config.yaml
n_layer: 13
d_model: 192
n_head: 6
n_kv_head: 2
head_dim: 32
d_mlp: 448
vocab_size: 1024
activation: "swiglu"
norm: "layernorm"
norm_place: "pre"
norm_eps: 1e-05
positions: "rope"
rope_base: 10000.0
rope_fraction: 1.0
qk_norm: true
attn_scale: 0.177
bias: "none"
tie_embeddings: false
parallel_block: false
init: "uniform"
init_std_qkv: 0.0264
init_std_o: 0.00517
init_std_up: 0.0264
init_std_down: 0.00339
optimizer: "muon_variant"
lr: 0.0118
beta1: 0.95
weight_decay: 0.015
lr_head: 0.0143
warmup_steps: 0
schedule: "cos"
final_lr_fraction: 0.0
batch_tokens: 32768
seq_len: 512
doc_mask: true
z_loss: 1e-05
train_tokens: 301700000
steps: 9208
dataset: "wikipedia_en"
Each number is 128 + 32 x the weight over the matrix's rms, rounded and kept within 0 to 255. Layers, rows and columns count from 0.

# layer 3 MLP gate, 448x192, rms 0.267, rows 344-389, columns 0-47
[[134 136 135 152 155 172 127  81 131 161 121  96 125 143 147 154 185 143 117 121 156 121 108 105 138  60 122 131 152  76 119  67 189 125 122 153 130  67 113 151  86 136 156 186 215 157 116 101]
 [124 133 126 172 141 101 101 124 127 126 131  88 164 131 126 125 149 105 147 153  84 113 112 116 139  95 125 185 164  68 140 163  87 135 147  68 196 191 132 111  77  95 116 143  65 111 138 111]
 [164 151 113 149 178  73  87  85 116 143 111 168 113  82 109 103 147 157  98 102 145  73  86 110 116 123 120  77 167 160 186  83 117 132 155  75 130 157 133 109 128 100 160 150 126 111  66  95]
 [112 167 152  63 158 141  92 172 108 157  90 133 159 108 157 149 135 154 151 109 189 147 124 137 124 128 101 154 155 120 122 136 133 116 102 112 165  73 162 125  87 135  82 166  84 203 109  84]
 [ 95 125 154  93 133 162  97 104 156 170 166 101 135 196 144 116 106  97 108 114 125 137 146  84 203 151 114 117 166 151  69 124 123 124 133 123 169 194 116 127 147 162  75 131 154 178 127 134]
 [152 131 115 171 145 133 129 164 182 109 118 112  87 137 172  88 106 135  84 159 106 105 139 131 199  58  78 133 101 121 132 128 139 110 112 121 147 153 124 142 171 141 102 136 127 123  83 118]
 [ 78 122 110 137  93  99 148 129  60 121 148 107 131 147 150 170 151 148 121 136  96 121 132 105 105 140 120  75 158 163 118 190 136 141 125 105 204 130 187  80 176 145 105 138 205 105 157 146]
 [130 146 118 118 100 127 134 112 130  64 110 113 115  71 130  91 151 117 125 129 111 168 191 127 137 139 124 144 128 151 225 139 157  94 148 145 135 192 131 129 143 160 153  96 102 113  99 106]
 [184 112 152 136 158 155 141 130  79 102 118 123 120 157 125 135  95 175 101 107 101 137 118 134 150 156 137 134  96 113  81 117 112 113 101 168 156  90 145 125 123 159 113 105 188 114 151 131]
 [156 159 129 126 139 101 179 184 150 127 108 149 109 178 140  91 165 147  80  96  91 101 152 136 127  91 142 133 146 177 173 150 125  84  83 105  93 157 118 111 145 112 139  99 126  71 162 187]
 [197 122 112 130 162 106 109 170 169 114 117 123 151 169 139 116 132 140 112 149 143 132 194 146  68 138  83 122  98  96  97 105  54 158 130 154 110 147 119 122 113 182 147 135 132 113 114 140]
 [178 104 174 132 112 171  95 143 107 137  79  57 125 109 103  90 160  95 146 128 183 110 138 128 168 108  58 101  90 135 120  95 128 148  97  85  94 143 122 165 159 124 149 194 127 136 128  44]
 [ 70 154 122 182 204 124 179  93 146 112 169 121 126 128 133  66 134 109 132 126 137 154 129 161 147  71 189 110  72  46 193  86 159  94 103 144 125 146 150 120  58 102 180 133  98 106 117  98]
 [101 196 164  73  96 142 133 142 135 126  89 102 140 114  77 121 128 188 182  95  98  92 136  98 117 169 211  84 137 140  86 134 174 134 178  99 151 138 193  66 176  83 141 158 120 138 134 118]
 [128 102 125  79 108 141 165 140  92 109 112 111 103  87  17 137 102 126 140 105 147 152  98 192  81 156 130 108 171 119 124  91 161 146 142 111 112 150 143 146 169  95 176  99 147 134 157 156]
 [142 198 136 153 106 118 137 114  82 135 121 116  59 132 106 103 145 126 127 144  43 159 127  39  84 133 114 119 122 104 213 160 153 125 118 148  94  67 129 142  95 141 147 138  58 128 177  87]
 [137 101 128  26 174 135 131 142 145 131 118 177  94 124 170 111 111 123 105 106 127  97 137 182 187 114  95 175 138 119 113 121 123 141 144 125 120  95 153  89 105 164 162 102 163  65 130 189]
 [137 118 136 101 222 148 141 115  90  94  80 115 121 157 172 107 157 128 166 184 173 155 138 125 135  91 143 137 131  98 118  97 119 137 133 151 156 119 158 107 182 113 141 126 139 148 137 113]
 [125 151 168 126  80 159  93 102  89 181 145 126 163 142 204  83 143  95 155 128 151 144  79 150 142 110 136 112 121 109 175 132 132 149  90 150 201 146 102 140 118  92  78  52  77 110 183 135]
 [116 132 154 146 169 124 185 135 115  78 160 186 147 136 152 101 124 125 118 168 171 151 152 122 140  92  91 125 146 139  81 102  95 169 105  90 134 119 137  88 101 119 115 152 123 125 162  87]
 [100 135 152 104 228 151  91  88  97  96  73 114 147 119 113  96 131 142 105 151 193  57  72 178 130 138 137 173 164 128 162 111 182  68 102  94  76 171 129 118 123 101 129 162 137  96 104 108]
 [131 147 153 158 182 131 105 130 132 115 112  82  95 132  71 145  58 128 173 159 144  92 173  39 153 105  81 145 132 124 116 120 127 127 182  97  92 173 117 119 183 178 121 141  92 150 150 108]
 [143 133 158  91 103 147  89  52 180 165 181 165 103 168  93 171 138 156 108 111 166 155  85 112 111 129 104 144  82 217 155  96 152 192 138 114 120  64 146 185 138 152 130  89 155  94 121 122]
 [124 187 130 179 179 110 101 148 140 153 145  76 217 150 117 104 106 130  86 126 164 172  90 119  99  86 171 172 103 148  92 186 107 129 119 106 159 137 147 126 120 145  85 152 160 147 114  69]
 [108 128 147 101 118 158 141 141 150  91 164  73 132 101  93 153 144 190 100  94  99 122 141 123 130  68 126 143 164 177 110 137 121 192  84 112  96 175 154 125 158 152  95  79 177 116 120  91]
 [114 153 149  60 137 181 184 174  92 157 114 173 123 137  76 133 163 200  98  77 161 123 146  90 140 173  81  93 135 137 121 122 164  99 154 128 150 128 110 102 136 117 138 116  92  99  67 164]
 [141 155  94  92 127  93 148 117 139 135 109  52 153 100 142  90 139 162 117 139 119 144  99 143 168 136 172  46 120  68 182 186 199 113 136 106  71 126 148  88  94 151 132 111 182 143 122  92]
 [126  69  69 115 161  89 165  90 200 119 107 158  99 129 145  98 169 107 125  99 115 159 151 159 140 135 141 128 109 129  84 100 127 158 151 108 154 152 127  96 141 126 103 142 127 128 144 119]
 [107 152 173 108 145 150 153 113 124 101 113  90 154 142 123 125 128  79  74  65 166 115 114  84 151 115 120 134 143 160 110  97 101 163  86  62 102 116  59 118 174  91 148  95 133  98 199 120]
 [178 161 147 132 105 105  82 180  99 143 171  72 128 118 157 104 104 172 118 131 136  84 130 194 146 110 127 177  97 113 218 127 137 173 130 175 112 164 186 155 112 140 126  96 194 149 100  82]
 [128  90 154 156 163 149 115 188 168 112 138 107 125 174 119 109 162 147 171 133 154 109 141 112  86 156  63 108 142  76 167 124  72 183 124 154  92 138  89 135 174 159 126  79 145 110 131 123]
 [ 86 132 147 143 119 107 135 140 128 120 138 134 128 170  92  83 112 119 105 154 138 158 116 121  92 116 164  77  90  79  92 104  78 146 104 189 152 122 136 120 132 138 200 121  88 162 136  89]
 [158 123  92 174  90 103 146 135 161 137 117 139 125 109  76 141 113 127 163 128  96 175 119 166 104 157 116 134 130 167 133 145  75 146 136 113 100 142  98 117 201 156 156 127 115 155 157 158]
 [189 149 137 111 188 117 131 210  77 129 135 112 146 110 129 121 130 123  93 213  84 195  71 127 143 125 120  78 154 105 182 150 138  56  77  37 128 167 143 212 134 143 124 108  86  99 110 130]
 [194 144 163 167 135  69 160 144 104 114  62  54 177 154 124 149 109 144 166 129 101 161  20 182 135 120  81 126 217 135 159 100 148 144  95  94  95 167 124 179 118 162 128  71 107 139  99 135]
 [111 133 114 131 178  78  62 168 106 106 139 146 162 155  95 119 107 137 169 130  70  96 116  76 180 124 102 142 130 146 133 127 151 139 109 183  66  92 158 115  89 146 116 150 135  92 132 132]
 [160 125 146  93 168 165 116 125 161  78  94 119 206 116 126 160  75 130 158 167 131 143 143 172 160 119 124  45 149 111  88 109 115 170 111 183 163 109 199 105 120  99 161 154 138 136 144 141]
 [122  93 133 173 120 126 147  57 130 156 188 178 127 105 108 140 176 150 166 153 172  90 215 105  84 100 102 164 140 111 127 207 153 161 104  99 162 133 157  96 148 135 199 138 172 129 149 112]
 [175 122 137 162 141 114  99 207 163 156 134 145 122 106 158  95 115 149 159 111 123 119 146 131  96 158  90 177 153 128 155 211 139 132 111 184 117  93 124 120 147 103 105 110 136 125 128 108]
 [145 152  85 135 151 167 145  92  94 139 168 106 129  93 119 125  86 107 135 152 185 111 110 109 166 142  75 134 115 163 155  89  67 127 100  69 100 126 177 103 104 105 106 163 144  98  90  92]
 [122 157 131 113 142 108 170 156 144 110 160 116  62 150 105  86 119 140 162 119 158 138 140 121 129 105 186 105 143 108 107 134 152 102  67 128 154 134 120 203 174  82 146 154 177  99  89  97]
 [ 81 136 150  74 163  59 165 120  49  79 100 142 209 102 121 174 182  37 145  93 119 128 102 206 165 116 136  83 156 125 179 128 177 126 116 157 169 156 170 185  51 132 151 127 137 112 177  85]
 [142 141 152 131 146 137  71 128 176  74 144 132 167 126  64 127  94 140 140 171  91 110 119 167 157  94  31 118 188  90 142 134 168 137 137  77 111  49 136  85 102 193 142 115  87 138 134 114]
 [159 126 154 129 147 154 125 116 151 124 124 129 126 131 112 123 123  82  88 113  94 132 184 162  99 115 112 183  93 111 130 178 159 116 123  88 148 185  89 147 110  57 146  89 162 107 162 123]
 [113 121 146 109 148 178 174 110  84 114 179 107 162  82 108 132 120 165 124 142 113 143  96 130 153 102 152 104 145  80 138 137  98 111 115 119 136 164  58 167 121  99 152 118 122 110 135 113]
 [150 113 174 150 186 126 173  81  69 117 100 117 134 121 169  89 115 166  86 124 131  81 159 147 125 129 121  80 108 150 137  96 147 146 139 130 129  81 108  96 115  90 154 137 156 107 122 125]]
# layer 3 MLP up, 448x192, rms 0.277, rows 344-389, columns 0-47
[[115 144 101  97 115 166 114 153 112 110 122 107 120 166 158 113 127 130 159 159  78  99 113 127  97 154  64 101 104 143  92 116 120 108 133  88 152 159  74 142 180  94 167 131 125  52 134 139]
 [132 120 118 122 132 128  81 107 100 118 131 125  70 166 161 141  81 203 136 154 148  93 184  97 143 131 121 147  86 121  69 149 137 138  50 158  89 142 162 145 122  97 163 161 129 171 119 140]
 [132 173 161  35 123 166 133 103 125 103 129  99 127  80  89 169 137  94 107 115 159 143 146 109 172 130  93 177 151 141 105 138 187 120 170 155  95  71 132 108 135 159  98 139 146  79 112 139]
 [ 81 116 121 134 142 156 116 115 103  93 153 163 157 160 167 103 151 166 105 151 138  70 167 126 164 122  87 142  92 140  88  84 108 105 181 125 135 153 136 126 118 162 175 125 144  72 124 107]
 [ 95  83  89 119 166 178 146  74 112 119 126 126  94 141 204 147  40 100  88 105 193 160 124 116 133 100 123 106 182 118 128 108  91 204  86 107 179 163 217 113 195 158 121 119 142 183 163 137]
 [ 86 134 118 117 138 101  86 140  62 102  78 118 143 137 113 127 191 100 110  49  41 141 155 195  80 152 119 141 136 131  94 169 143  93 144 119  98  62 144 129  82  78 106 149  98 115 120 109]
 [123 131 127 207 113 157 126 102 174 117 121 125 118 113 134  87 146 140 142 152  95 130 128 120 148  81 188 159  97  85 130  97 136 158 131 118 132  82 112 130 151 160 147 110 179 155 120 147]
 [148 145 146  83 116 133 124 104  55 160 103  87 118 130 122 134 104 122 130 128 174 143 157 155 123  53  97 156 144 137 113 157 176 117 170 142 110 106 153 123  90  34 181 110 117 111  70 123]
 [118 120  38 162 144  87 112 128  99  69 105 169 100 111 113 104 131 109  93 184  81 146 175 110 114 166 112 190 145 146 138 142 185  87 149 114 122 143 131 154 123  95 139 159 116 186 112 173]
 [163 146 130  44 113 108 196 112 171  97 145  71 160 108 155  74 118 154 131  93 113 123 120 123 175 123 113  77 152 131 137 137 186 135 167 172 108 154  85  98 134 181 173 125 138 121 146 126]
 [103 131 147 105 129 102 154 147 117 164 146 104 127 159 115  66 113  75 128  73 108 158 118 138 148 129 112 137  89 125 104 135 151 119 124  95 131 125  72 175  99  97 144 135 145  75 159 161]
 [142 124 125 130 126 121 142 153 176 164 131 156 119 124 133  92  99 118  92 105 114 155 116 138 111 133 136 127 148 162  85 121  76 199 132 199 110  76  62 103  89 154 105  81 164 127 104  61]
 [161 177 132  87  94 123  83 134 148 116  90 163  85 192 108 198 104 160 148 132 171 145  71 145 124 131  93 163 103  99 134 103  71 153 133 161 165 142 136 107 109 117 113  54 131 107 108 147]
 [143 136 196 124  85 144 139 103 129 116 130 134 162 148 141 103  91 145 184 182 147 111  85 122 145 162 126 103 148  91 157 109 145 126 157 160 106 124  59 134 112  79 125 163 109  64 137 166]
 [ 62 142 165  71 127 108 115 168 163 105 100 136 194 150 120  93 118 130 105  88 188 114 158 116 106 141 140  93 148  71 100 132  70 136  93 177 126 109 139 116 116 165  95 157 193 140 138 138]
 [137 146 127 159 140  91 135  99 179  56  94  81 167 144 139 120  74  61  99 129 168  80  94 122 124 148 139 211  90  92 132 169 195  79 159 109  76 113 100 140 143 130 150 146  67 136  64 127]
 [155 169 103  65 165  87 162 135 116 162  77 147 113  56 178 105 176 161 126  71 183 121 185 112 164 122  79  86 165 178 162 149 134 138 161 141 144 122  69 113 127 135  99 111  87 104 116 149]
 [106 147 120  93 177 157 188  87 100 120  97 144 138 129 139 139 103 216  97 142 160 139 150 139 105 124 154 179 128 119 175 104 109 139  75 105  85 149 134 124 127 114 189 155 146  53  97 169]
 [162 123 128 169 104 158 111  91 152 104  94 112 135 103  98 179 130 107 141 163 119  79 138  75 110 134 106 124 187 144  88  75 102 103 160 126 150  96 154 131 146 159 161 106  98  81 122 132]
 [ 63 125 137 123 201 144 136 107 166 166 137 151 135  99 127 112 143 185 124 111 110  52 149 149 107  99 164 154  90 130  73 121 114 117 123 133 114 156 141 157 105 223 160 122 156 135 102 156]
 [153 114  77 111 104 122 131  98 156 142 135 125  98 181 132 157 106 161 158  45 161 106  76  84  91 142 120 193 110 107 111 137 103 136 130 149 157 132 133 122 104 168 100  66 131 208 151 135]
 [108  96 192 177 160 103 156 120 118 121 154 101  93 121  95 141  84 136  95 116 161  98 132 155 100  86 121  71  85 149 106 151 160 120 179 157  88 170  93 114 156 110 168 142  86 164 108  47]
 [101  90 155  98 147  78  76 174 134 115 130 146 117 132  99  72 152 138 137  91 184 136 178 134 102  79  91 168  98 127 171 158  61 144 171 159  70 121 129 178 123 139 168 180 151  79 146 159]
 [178 133  74 154 161 131 151 152 105 132 119 185  79 127 149  96 106 147 185  65 144  95  79 162 111  99 164 114 114 198 178 140  97  97 155 138 173  89  99 134 132 138 148  70 140 101 146 160]
 [127 119 159 105 113  85 134 109 127 161 106 135 128 120 206  94 137 105 176 118 153 117 125 174 101 105 143 118 131  74 166 137  91 102 173 138 162 125 148 188  53  93  81 167  54  90 118 147]
 [160 123 124 113 110 142 109 142 123 147 152 174 128  62 118 145  98 158 184 142  70 118 107 171 139 133  94 100  74 136 124 101 143 156 154  91 130 180 123 157  96  68 134  57 119  74 115  88]
 [107 166 164  97 165 147 186 144 117 189  66 147 109  89 162 121 125 132  86 113 136 175 151 131 208  82 127  78 133 113 151 138 160 118 105  83 109 151 119 137 163 119  67 133 117  84 100 149]
 [173 142 112 151  96 121 155 122  87 131  89 171 145 158 184 127 134 145 177 118  59 128 142 120 123 163 149 141 125 105 137 152 110 148 117  85 112 138  70 178 179 136 158  72 130 127 119  86]
 [123 140  75 150 181 134  99 135 127 139  97  46 108  64 125 123 240 130 128 137 124 157 144 118 102  96 155  90 132 109 124 126  96  47  75  99 173 149 114 146 201  69 102  62 145 160 115 136]
 [122 102 118  84  92 194 147 125 121  98 160 142 206 118 124 110 129 124 120 135 147 113  83 168  65 110  92 114 205  83  82 127  76 111 161 143 112 165 149 117 140  64 107 170 178 116 156 154]
 [157 110 174 116 203 129 205 131  99 136 115 135  86 157 103 106  89 131 155 166 123 106 115 103 137 155 129  45 162 140 131 143 105 143 160 146 130 122 123 149 168 122 112  88  86 113 152 189]
 [142 156  91 166 146 185 179 142 126  22 132 144  96 131 128 104  77 105  98 158 116 132 134 162 179 142 123 163  93 125 133 156 146 100 202  65 128 106  64 163 113 143  80 140  99  66 125 165]
 [137  76 108 180 161  29 174 120  92 180 118  99 156 185 157 120 138 198 130 132 150 127  81 102  98 132 128 112  94 163 124 136 100 143 116 102 111  86 128 101 134 149  79 136 131 149 175 138]
 [132 173 217 127 106 168 141 139 200  93 145 103 103 103 102 123 123  47 110  80 120 121 156 120 103  47  99 157  73 122 146  88 101 161 169 133  96 135 163 141  73  93 161 142 165 145 108 129]
 [105 119 141 162 116 194 136 216 134 143 184 152 127 137 158 124 150 168 123 105  71 102 161 178 123 123 192 175 149 149 115  96 166 132 100 125  93 107  52  79 148 157 139 145 120  91  70 101]
 [ 33 127 111 106 151 185  90 104 101 118 115 102 158  97 121 120 127 116 120 118 102 129  87 152 174 150 142 105  84  96 157  81 129 131  80 157 138 162 171 108 132  58 119 126 137  94 158  96]
 [121  93 155 175 156 107 110  93 138  91 153  62 120 136 175 132 121 109 135  98  90 145  85 144 132  85  95 103 135  73 135 102 139 138 153 182 106 173 104 120 139 106 100 139 171 126 115 145]
 [131 191  84 178  57 131  72 126 125 139 151  88 155 135 167 135  92 131 111 194 153  83 164 188 115 135 174 115 157  98 181  95  68 103 151 128 132 152 154  70 132 104 111 136 128 151 130 116]
 [110 157 152 142 140 111 140 188 107  79 151 155 127 154 112  89 193 153 113 102  71 132 161 140 115 136 167  89 139  81 177  70 118 117 108  51  73 155 111 133 114  86 120 110  89 104 133  84]
 [ 95 130  91 124  92  74 161 141  38 146 120 193 125 145  64 145 105 118  78 152  69 100 135 127 141 136 149 146 132 102 110 112 137 135 136 142 121 193 169 171 103 157 136 119 138 143 111 130]
 [151 149 138 149 154 133 148  97  96 142 138 109 145 158 173 156  51 113 115 107 144 151 153  64  87  76 153 131 156 140 114 101 101 116 123  92  81 145 205 134 176 114 100 188 177 165 158 102]
 [ 92 142  90 193 155 102 121 106 168 165 123 140 112 135  96 144  97 179 115 141 157 148 138  84 105 118  80 120 131 129 120 169 101 102 116 171 135  82 120 134  43 105 121 144 157 173 198  80]
 [147 113 196 180 126 113 135 152  84 136 152 142 125 103 142  99 122  94 132  53  87  83 131 129 144 111 141 106  97 160 151 142 113  77 138 153 138 173 117 133 136 138 113 162 171 117 154  82]
 [138 116 102 101 114 120  51 157 168 126 152 133 113 148 149  96 147 158 168 150 103 115  99 133 102 125 140 191  65  85 157 108 109 133 114 110  74 140 166 113  93 140 110  90 167 126 115 111]
 [139 104 105 169 127  88 110 130 145 178  90 150 123  72 149 136 130 125 135 100 183 127 125 157 128 102 125 139 132 119 156  99 135  99 138 139 123 136  95  92  88 146 139 123 124 127 169 125]
 [133 163 174 134 150 186 155 131  99 103 159 126 103  89 127  67 102 147  83 124  95 129 134 125 148 130 171 152 124 125  79 142  71 143 166 155 123 135 147 128 187  94  48 141 155  88  92 162]]
# layer 3 MLP down (transposed), 448x192, rms 0.111, rows 344-389, columns 0-47
[[ 79  96 129 173  56  72 121 148  68  71 157 149 139 198 152 130 136 111 146 117  85 110 113 138 113 110 118 124 159 113 157 155 116 173 124 124 119 180 152 111  91 131 173 156 161  87 116  77]
 [101 121 116 131 150 129  94 155 133  87 195  65 168 139 163  91 178  96 124 113 126 102 130 164 159 110  99  94 177 139 139 208 146 120 114  78 110 133 142 117  81  93 185 119  96  68 134  84]
 [121 135  89 102  99  78 107 122  95 116 156  97  86  94 101 146 149 178 138  89 147 119 146 156 193 111 138 114  96 179  94 150 176 147 139 136 146 168 100 137 120 139 174 107  81 165 141 103]
 [168 152 145 147  59 101 148  75 125 142 141 122 118 155  70  92 137 105 142 127 128 157  70  94 142 149 114 113 141  90 153 128 124 149 100 129 134 130 184 118  97  96 109 144 129 164 114 167]
 [139 107 143  60 114 137  68  87 171 108 139 166 110 142  73 142 171 121 156 110 124 137 156 129 184 141 122 123 116 117 145 125 146  83  89 101 123 123 115 137 103 132 106 122 151  93 188  67]
 [137 153 100 160 129  80 143 141 139 109  82 107 124  95 126  66 184 122 117 162  68  88 160 128 178 118  81 115 102 139 163 132 167  85 154 142 146 121 156 175 157 138 124 127 156 142 116 126]
 [168 105 150  96 149 117  94  98  81 181 143 151 162 122 158 145 137  83 105 141  87 121  59 141 147 129 135  62  97  92 132 143 102 113 124  88 140 121 176 122 111 153 151 145  94 118 179  95]
 [178 124 106 109 130 149 121 123 137 168 119 142 138 146 140 172 143 125 103  95  70 102 155 180 144 151 153 123 141 106 100 129 132 131 144 140 178 187 194  96 132 173 120 118 128 147  84  99]
 [121 137  95 107 157  96 143 120 153 110 183 133 106 111 127  95 123 144  99 131 116 122  99 203 129 143 122 153 131 162  99 178 142  71  67 169 136 112 115 155 159 135  68  99 113 113 120 179]
 [178 154 101 165 107  96 120 149 195  92 121  97 122 131 167 151 154 144 147 179 132  88  74 123 133 155 149 139 174 162 123 186 202 148  91 149 134 185 132 220 128 128 138 128 125 204 100 143]
 [ 92 120  95 129 147 135 177 186 110 128 121 154  98 167 143 175  88 137 159 134 109 124  94 138 122 112  83 136 138 114  79 140 112  87 123 145 142  76 138 142 128 152 100  96 155  54 160 109]
 [126 104 102  96 141 126 135 184 155 141  63 164 153 121 154  85 138  96 148 122  90 109  85 124 104 147 146 162 120 109 134  93 123 144 151  74  64 125 115 121 106  51 107 149  72 135  94  87]
 [158 164  98 178 197  97 140 171  96 133 132 195  84 127 135 161 120  79 111  88 136 170 127 175 134 112 156  54 119  45 152 110 141 162 123 123 115 115 187 118 184 173 201 128  94 167 104 155]
 [103  96  90  99 180  86 158 164 154 176 128 115 135 128 128 115 116 130 144 138 131 114 176 152 109 153  99  95 136 163 145 110 128  79 104 111 117 103 141 144  72 151 169 114 155 126 127 158]
 [108  86 144  47 117 143 147 171 132 107 142 160 154  64  85 163 102  91 148 137  69 143 138 157 136 145 142 125 157 117 170 154 192 144 145  84 136 122 117 156 173 118 170  88 105 180 186 146]
 [194 178 198  91 103  75 143 137 181 140 208 109 121 141 142 142 139 112  62  92 137 148 145  83 140  91  87  71  91 125 148 152 104 126 130 105 169 162 140  58 138 129  85  70 193 101 127 153]
 [151  98 145 139 106  51 119  85 151 146 111 155 155 118  98 126  87 121 188 150 147 126 126 159 107 151  92  98 160 117  77 143 119 135 103 176 151 103 136 159 124 168 101 154 101 104 115 105]
 [127 113 168 176 150  79 108 131 167 133 150 182 129 158 155 109 154 105  92 117  96 115  73 108 147 118 168  78 162 108 137 137 124 120 139 157 139  92 147 118 155 159 116 176  95 145 158 121]
 [135 129 149 147 143 161  96 100 137 112 107  54 116  96 136 141 103  46  80 130 155 145 139 142 108 150 124  97  94 174  66  81 137 178 140  48 163  73 105 155 145 125 114 104 149 153 157 139]
 [186 140 116  92 197 153 117 147 117 125 121 137 128 140 129 148 130 134 183  91  84 109 150 138 123 145 129  64  87 154 124 124 123  74 138  88 167 138 189 101 142 130 227 132 180 144 133 134]
 [143 141 137 107 182 160 120  67  97  86  99 118 150 126 162 130 113 167 124 209 157  74 174 163 126 123  91 121 136 113 122 164 154 148 119  76 101 147 105 128  95 130 123 161 140 104 175  70]
 [ 75 169 221 125 140  64  75 164 163 171 100  59  81  51 110 147 128 108 183 126  88 125  94 200  52 146 106 167 129 124 117  74  74 107 111  97  91  94 119 172 133 118  87 161 156  73 212 154]
 [144 161 152 100 148 152 117 167 110 142  94 149  83 131 140 112 111 116 163 142 111 203 131 140 129 111 152 106 154  62 134  93 162 164 176 137 171 145 139 124 137  71 115 111 188  95 159 157]
 [167 138  97 140 207 163  75 135 138 139 157 120 119 108 133 125 118  90 117 131  99 141  60 147 116  98 174 116 124 123 106 105 146  90 100 127 134 138  75 188 118 131 107 124  94 193 170 186]
 [120 163 131  97 113 147 101 108 133 138 121 141 101  93 135 166 170 168 142 103  80 160 155  99 113 100 125 106 106 191 140  66  62 156  93  87 160  99 130 127 136 129 129  71 106  91 128 137]
 [153 156 144  94 140 170 109 177  96  99 100 118 155 160  80  97  84 123 125  93  80 133 144  85 140 116 137 154 133 131 167 121  92 133 150 152 123 168  94 140 147 132 130 142 180 124 149 111]
 [136 130 131 189 170 174 102 132  43  87 122 128 101  83 116 111 154 136 117 138 122 111 165 128 136 192  83 149 155 145 112 158 153 215 197 101 113  64 101 130 104 145 159 167  87  93 102 132]
 [165 169 220 104  98  90 130 115  87 123  97  91 121 190 118  70 210 116 141 148 152 157 122 118 158 140 130  53 154 123 198 180 132 110 133 108 142 174 110  91 161 137  69 120 174 107 134  93]
 [160 176 138 159 109  87 160  65  94 163 184 190 108  83 125 112 161 138  71 130  68 109 136 121 152 129 114 121 141 128  83 147 168 132 115 118 148  99 129 135 121 120 132  83 166 103 163 132]
 [159 104  90 181 110 102 173 138 111 120 130 146 142  58  76  78  68 144 119 187 175 116 146 127 176  73 114 164 137 191 150 215 183 101  53  73 108  58 156 141 129 137 163 120  71 152 150 154]
 [122 134 171 124 111 171 108 113 135 191 120 122 123 157 101  96 109 148  78 127 155  64 122 141 100 152 147  98 141 166 120 138 104 139 110 100 119 207 159 165 206 112 127 117 127 118 135  74]
 [ 96 108 160 126 153  93 134 153 108 135 168 119 119 132 165 124 136 115 166 137 134 133 103 108 158 114 159 208 138 118 162 110 170 123 105 118 176  83 114 176  88 135  92 187 140 109 137 116]
 [142 111 190  63 121 140 135  83 134 117 151 118 120  76 171 184 153 167  71 147 110  93 126 148 125 108 103  70 127  90 114 126 162 130 150 138 110 170  88 122  91 153  98 114 142 152 124 170]
 [113 107 128  70 124 134 104 101 101 189 112 138 169 145 120  63 103 119 148 163 152 135 104 109 117 123 163  65 184 124 158 111 170  44 138 181 157 138  79 120 137 137 113  94  85 147 135  81]
 [151 106 136 121 110 103 157 113  82 114  96 123 105  66 164 187 160 136 155 141 113 206 130  92 158 131 107  65 179 169 129  71 100  89 131 157 125 117 159 130 123 155 116 165 192 119  56 130]
 [153 131 170 123  58 172 142  94 111 157  94 133  83 153 113 142 108 115 135 137 222 123  72  78 151  99  98  76 129 158 122 166  62 121 158  81 175 165  91  92 139  65 173 104 158 114 138 119]
 [ 81  61  79  76 151 178 130 160 142 120 120 116 206 135  68 139 133  97 157 158 148 129 124  98 117 146 164 157 125  87 139 158  82 151  77  96  97  91 165  57 136 110 164 167 128 107 101 151]
 [116 117 113  85 185  96 150 100 109 135 101 184 143 127 169 159 120  70 163 160 118 195 146 118 133 128 104 167 109 162  97 199 130 134 127  98  88 191  83 148  97 137 102 143 122 120 109 104]
 [145 142 135  76 142 139 117 115 145 118 184 129 121 100  96 137  91 117 189 128 141 106 120 114 158 179 126  96  94 147 169 199 163 104  76 167 138  61  65 171 116 130  88 101 139 129 152 124]
 [137 125 104 125 114 120 155 131 124  81 113 101 108 125 107 103 111 176 128 145 113 106 155 153  99 125 142 146 109 132 114 107 143 132 120  91 159 136  94 114 151  83 151  65  83 133 204 144]
 [154 101 156 185 131  60 157 139 124 149 121 151 101 100 160 123 172 128 153 145 170 162 160 112 106 121 157 203 154 137 133  96 149 167  96 141 210 119 102 138  76 188 126  90  54 162 103  61]
 [105 149  49 145 150 125 130 133 164 156 154  93 118 133 154 121 162 101 174 104  95 124 129 105 127 126 133 145  80 169 198 146 106 135 114 182 128 196 146 137 163 181 165 132 149 122 114 139]
 [142 166 120  64 114  91 133  94 134 118 143  77 118 143 100 160 177  99 119 175 153 140 221  80 139 107 161 103  97 184 120 172 178 118  93 109 144 139  56  92 130 143 108 136  96  86 134 138]
 [170 171 162 108 160 119 150 146  69  70 126 168 134 148 146 135 163 193 161  93 148 126 141 201 140 161 122 128 140 136  92 127 155  79 164 145  99 169 137 135  92 110 134 139  69 166 151 141]
 [175 162  98 127 204 167 134 154 140 138 131 111 156 135 152  79 229 146 148 170 156 112 179 176 115 145 101 127 187 115 141 130 112 102 128  17 105 115 194 131 118 148 159 146 161  96 141  90]
 [147 140 109  74 124 118 119  84 175 161 160 126  74 169 113 181 134 131 131 135  44 137 148 116 106 132 126  94  99 203  98 115 136 166  94 114 129  88  90 108 102 102 121  76 120 146 191 160]]